{"num_hidden_layers": 14, "num_attention_heads": 4, "num_key_value_heads": 4, "intermediate_size": 1024, "hidden_act": "tanh_gelu", "norm_place": "pre", "init": "normal", "init_std_o": 0.0132, "init_std_down": 0.0066, "learning_rate": 0.00536, "lr_mult_up": 0.669, "beta1": 0.95, "schedule": "cos", "train_tokens": 208200000}
Each number is 500 + 40 x the weight over the matrix's rms, rounded and kept within 0 to 999. Layers, rows and columns count from 0. Numbers have three digits each.

# layer 2 MLP down (transposed), 1024x256, rms 0.0828, rows 459-469, columns 0-127
545440483527471511555542552519463431583553494392490471486520555521472497560504474489514549432544532528445458494558486497500497497550481532504454486454513394453489497466502547494601563505535507504544531527513476467474493496477493522592442576535480548450424597519534493570521474446490482509560518504471551541445467607539477480547447508451527488472456479481542546446500478588445499587502
538507459484498469542497514567586497514526486492483520475462563462508497519509468467537443512484508553533491549508466516545456472492487421591552556498530516427538512498489431504569475543484511557486528496491523487464440528533470492461491517510539503506446531480458517481464525443454498487484480596486474517477549472489467543494514487513416508518572476540538516504542430587516459520457
420535421530539448529512502488503494500442468494555528484483525478506502520505524433527482513475503485465538507560538557471523515519490517453431465547537468494454409422559424576499490572501558499571484508430540489464410433508475577513489500497508474494446515525561489471569515492473473471432554592439513514495488563499560478509502473440445503525518579528465459482488435542464544474553
551510474517515521529472422498431481474538432495466414470460548505509543484437606550437484460473447467492562454479499552550564495542483486516509461450573437514504563470516551534515556440477456540525544456440496518535394541555501554496556553509519412435492520520451562437529501499410453444416453565482574530491486488510459438531450519479502494504561433439497540539469500458426479457465
511478497554504512462504463525481475465568480519564486493518489499555603465397540515552481574521547565548483517495578532477457538493554518416504523531598516474520498492468456476525455463543489544488524563495467497570586534419522494539474462497487543473508451616478514529524510420547482579494500456474507514493570529489517522480536445477525586540511507555584524501506489499522444498501
546521556497449514484509477515518447536576486539566514470451510442531537448575553515477565477477565499568527482465500487470510513499557429513482453547512450535518478524465529503508513446508492498521465486487535453571500459499482491483503521573497439574517544477505489554503460478534495500518465495476450451566504493530492524486568488552438569518512531524454555527562506498475580467516
505538524496567533551558529422513512481571537453487426509531427526481512516480543507504398450548465450521514463486525506494550534519526552478498526576512439507529471516491475519458505458455589569565469481507457501496449461605536465471522479555521508572434471512439485504549484462480461500503490484522543524482485509500457483504522466493487510448504557506474464487476532476466542518581
446489497430527476489509513471535502494446519491475454484481567536499408539446455490464486524547512440525454544534484480532481503481547517492500521470523467528452461436472494463500456501507517507518544465474506502510469442536490438501487517480500483615535487488499542548536468526511510504472485459504509492530516507443448488516473491575504472511483420488558470518498553553525513528527
490500478411455532506505486408455514557545440496466556492546444441550454407452577479570434404472621483507532517473525421507530500470549515582478469548494409486471526542542480575498501451470466442536483435416535487522570489430507564530547519493457478479554553549494554497451501535481521431546447566511506426608511509486480516514565586489567560472463557475450575475506482528521518466512
517459448546503515535393481458527506442515528465489473441538509424483465398500446482547506576420546444431473490401443424534560444501556461536582509591484515565475397573541456467493515502571447532459503560528425435519498504517447524476547555483508415453514529484506417511557560465535444434530545406513531548565550426519456502511504527539522518445536516541516528515453535572559572488519
539454453554425496518514432542553437437502491452569527493519475436477563516555545530491489476514506511503519547466515369558586519539464503545471473486490584586467480506578409493574513545493448614509533458465459455470378518524408530613457497438517601436500467538482443438502483424634443627411520466435544464471485471457439466569390496501495492403550471426392472586534519404496499577517
# layer 2 MLP up, 1024x256, rms 0.0736, rows 460-470, columns 0-127
501560507495525539499502546438472538482456447521504486508507490482587499507545532486415461531499490511483452448438456484465553555502512512457448492454477506574526454586548590496430471509504561490462528502485523516534510531492563468537469510432435511541448458485544551515561460573468518501561540407517467478495450473469494494498526541509512472550401472489445487434523472480538507473487
426450471545440452441552528463474499526541534517497514516469448541486461572530521648463533518466576472530498509503492522464523504504490412568482503477505548481479550501463543512479533482456487486496499471525530504523559504531521478441444540500471494438449518547446547527487468466522529506481458511537421472469509535492513490505491546474452525501497439513502518475449509528520495476510
498448449540547403597492512543574470466510445509507550540544527460464478482459477495516458483558435538443553515514549475562491479536557529559530472487505479458583464440535537506387480505439492440530552555545474460430557485468450469488476501499495531480480453536465509588535565505448539413506491501518451523535539510492500441539495455543554489470532534524582494485522504482508455514492
444499520480543496504503489528449511518559409517548493497543522468543422540474497436431476522502477471516465485471500451508527508494519533570484492466455474498541493549503510444515501506508484568430486445530494533523489435563461549516459476481475535493527465459521496453503516462498446520525508490531493502464449543526550530513510482526519471509573540531454429496454513469508537577528
469570446517508511425530424569552461521445422547555513427530512577430486481525514483481560447540475464467486535534512520520458451482470550535610548484464473464483472531563496486509519522479597480528560517472539516486445494485527420587485499459457469476488551542483580471477487518512483527467491580621513530444494490485539486525434484428467470423508527486458518517583568447500434548543
477445460481409483456365472578559499502436518577459517477462446482468540493532437510563571550480578611457522513547513516480406482452470442539429531461457467573493529512513511504571522555519493413440525530513563490469532487461400488522480536463489474496574555493511511462473521573511505464483518490477424548482532451568492516530498537486558499525476473475542560466460450550540475465455
444481509504414457500588440513506540509530525511569595518467503493541517495523485509464512523522513519452558468462489551522521513453465506460469509504477501508510489526512542539470516479453452534505513504521484528528458536518548509544566440504428489481503421538507448451511506506455448488509496594531484484465516506527527519540538539518477532520462523497477503520514506515470458455500
462444499427429523535405529589486544554519490538448461600519440541447451471490607502541495476443476484493476534574511491516575556562530503507518514457436502530501572517515445492447468543466418522489507450455469542429479559511487493507447452504597502471472519451474543494492430507493432478425449521460510480530512615495546401526492444417518551563457551560507454483515471484445510524503
477555514526418458474456576510607504447454588524512605478500477491539522413458493579471515466573505482507559524518516465548441492543447409544474468567498538500461521480480562602387482535518521579466480445497414418427493472449515449427537478522475545481519463517487469528486537542519534452518387505403433392499517454490552553486486535510515415531517592463455498482529484492490495438505
530441530575470560526548463609481433424588444473511542463543583524550466436473550501554539570493486508509511562460559472613521590635503454593496420488443467497442538385600482549412558592420472604379517480521539470467465508510426581568442514513428547493489522453447397443586555491567458615518540484612486565485489465515454496473464520462376520505570496602391455506501559386541585540489
424524505513533446486496502442478520493421499473553488530503518471589564474515500403503527505556480432567479582500540515421475484529523452453489548561522481526490417521455537503515541527427543502467491505513374468613552476476443497530504455501537548537457474556452498573485529547489526462484484486509467504421479560417578525530467444465540442552513447565460515505413511454600529467523